config.toml
num_attention_heads = 10
positions = "rope"
rope_fraction = 0.5
qk_norm = true
tie_word_embeddings = false
extras = ["some layers without attention", "local attention windows", "shifted keys", "exclusive self-attention", "value embeddings", "an embedding shortcut", "learned residual scales", "LayerScale", "capped logits"]
init = "normal"
learning_rate = 0.00144
decay_shape = "linear"
dataset = "wikipedia_en"
Each number is 128 + 24 x the weight over its row's rms, rounded and kept within 0 to 255. Layers, rows and columns count from 0. Numbers have three digits each. The size before them is the row's rms in percent of the matrix's.

# layer 6 attention key, 640x640, rms 0.0477, rows 546-562, columns 320-479
101:097096146135147093121122125108123154132124167141130123164137109151136151072105126098086139120144093120159133148129135131105085124157128078104102085129160111073120113103099116129083146139097110141125101121093134115137152162127144153133118117176123138128151123087108104091116138097136109143217141150150173103106095081111156123184113143119149148128135156150165142139148129126099161131119170112143138139161107148097153131158127088142099134100143098171124126157152128115121113164135141
101:118129083126114124140178136146148156142135129117139123112157166125115111130136123125134164119132146129142124128144134169137160141139109126176107138076158161090150099120102121130114151110107097158100119142135138124169113147174163087134104095124100144106132154144135165122118160143135138123121107158141124083069153149148120147139119148109113096132158129113139120115120187096107107161122128165131143140115084131129091144115161114171146140105127156129135145137125176136131106080128086
105:125153132171118120099107154155078134143140048173093097140104143136099129108152138166101119140145094095133126096157169133105137129100102177086148124131147139141119130135095153120118124110107136103121100112138129112078129163129138125146173131093111123113114166143112160098101167099118110069124128149090144083071080169131105110107115164144122118110112144143141123093158122109163109148139132118104091166149124116130083167117129124128120161137134169105148182106096157119134107149159078
105:129154110129177141118179160145155111081121112126180131117144138138138116143105122122146145140131119137152105169081132137106136133137107105141147135138097142136164116139141136100127112135190179157111150165196132121151102135158151130143109126184103152136152122103116136155155114086139176133142134088130114134102133119128119131118193114158134090130100122124129115160115158134167124113128106151110152091149178155089085068148157107102109132155096146139175115128136123135110100165135141
104:133151121150098139123079140156097174108120106122131120141143147124097105148092184156157143115113101122146144129131137130146140173112159079104095110107128124176129138139124118117113110151174129118117121146126121121141138130124122113149103133152168127135111121128121112114142158140155154135126149123129145120144161118124137140120111131114141123119158156099114105109152118120082158140128116084152174169150130069119132116111077146132124074139123107114174148142160143165092144138135119
106:131126145085135122082127123166111115132090198133144104116091107138139139087081129125112090138158110111129145131156099132110118141158135077178102137128083128053079140143126098145142171144135146132086159142143130180141108107115125098130157137101115120109132067098121153113097134095096097133143106127158170132136099090143156138162122148181099110140098171168084126103103145095126144101144154119128109089142112130143128176091140150110114150131143170114133139144141156087144102200138140
108:110171069102152111101125131127126159120135130106120113126091125072120137093117159125166102124132139149168190133163095141127159109125146154095158092158092148102072160163107118150134090112174128079150137139111155122171127151128105122120140104088126160153144132101125126098168132137105160125157130110111129138133102091116184164098064155116097119095148090155126155157107132154135094169152173163128142141115112145122113127094147125114134115092151138107088183081153119143100095127123155
107:130151189104127112116147133126171141133148102121156135110182178148135125109142114165106117131123125131084189183105122162132132126139115129115181117148136117150149116096117144124100106145167165129154154088129121129139134146126138142113137084097123153140126162104110132092149090133155090150112151099096122101138104140072134120128112125132113142135132143108127126103130101125128097084130138104135086114096120123084127115144156151158142132140156118121126143107076155123144133081085140
105:151133078113091105112129113118114131124096100129090121066131153131114116110151105123161165158122104122115120103128136129104098059152127136118092131133120121103155108119126119143179146095126151165141125104089132113134137150163091168102136165135174161138117122135107155153087133110142109158146111128134138109148116129150130123091121097133178149140132112117136115118092126168153154138121183130149090143108153113146127120135108138164137151120126123157144157134143132146149124137147105
104:144097098100116090085117138129140065126134131151120128184140131126126098119106122135135122142132138136126114145085100135120114124132162115104138078154130138144106101116168144145088087124133179116147174147142173155132142139133119114104115126146100078116129146109095122072113173137147155152123161126139147114127142145152064143118134102159111144130121168117129122102130147113124123167142067159117071130162141198132154130125118169133152157124146177130125095099115108120104160151140121
105:161121097167108130135143131127146131123115137124119117120086159142115197106113120151114118127128105121117086109114173113157145139082139086143148133103153107094102133132156076143121147114132104137133145108138159189132120108127134119163161124131128154126156124138129159082102111141073105135141104148132118104146115139138139140094148137148121129171108125088131123091144150102177142103132125131147149118179134102119094139084119134134129125157108113164121179126111127109178128119106117
108:135117083183149078108094148123127113140135125112123124097134127130135112105128140116113169156147146091134114116112126145135123135177114131110107115136193135163112107110193100117131110113133158124103155098137115129142118160168112144177130110120142111090165098138142146092154114140132111186168136141169173138127145097164127122150118165109180125152122140171103122155122126113113147145152129161154093078156084154074066114131124118128111125133101138123102128087123110100147086111140166
103:132096131135166135140142176156118142137108133123133139132162129160120134141117077109088139075136115113116102088088102132095108086153120139116101150149132142138152118119136135126158074147130148110109146111124138124097112160147103097148139071105165139155106164119148091102148141129116134121108089134132125164093110138118107151140117127091181137135132116166122148148114117135128104174140156114171115097180120107114163132134138122087117103133150085144147192133091157124119139138132167
100:127118144116084129121092131121121105126131122133146161139154197148100124100119137131084100105139114093116116112152162149120135128146150155119146123146123145118145128154113142127122169127121142138140093110132112127120149087180111140125112138165109165119131130111102116155125140080164097110105123156137138120105113160147151127143129111122145132156150154093128136119157150120148121119121135155106106161082153099121138149110138157094102142185098066132125124142154160141141131147150137
100:121135093120105097147125100130126143106145165105156074140141123132146105186129107139169164162145076177138125130129134147100111108151095136110123152171074117093121143126121115106163147113146147099089118130137152163088097161137105120114142159115126140107177142096150129108163157176108144084132119137144136138180104141120082130151132159137095125102081125149136169130119123134137134127137154146091137140140146090126106149113134093130134128102104131147119146179116146129085099167139127
100:095109127117140130154107159120095141134103132096151147106143133116145183138125080146142114105141171125127088143147126103161157140091110097101139127101133123112109146138162106135118136115099111129148084145104167095136121136108126093150064105162135137140128137104159096110109146102131085132085128118091104138143067119131125129097137164121132147119122123158078123156131141166120125136126123139117159108119148132085136132116135105104132120131170122123122105110114134157128119090112115
104:124140124149152110123149174164128123138184137125127084137157138137118174112133140124116118127128120107102131100107055119121130106145134116116115107132105126117143121150131120107134115122094135138128111107135130122132144118130176127099096115110103130120155105122142124147092138075124108105161101134128108124132138136085157119128095137134144111126100108085145117132136092103145097122156110125164146089106139157117152200169143103150169122097120101140133113111052132138185111117129144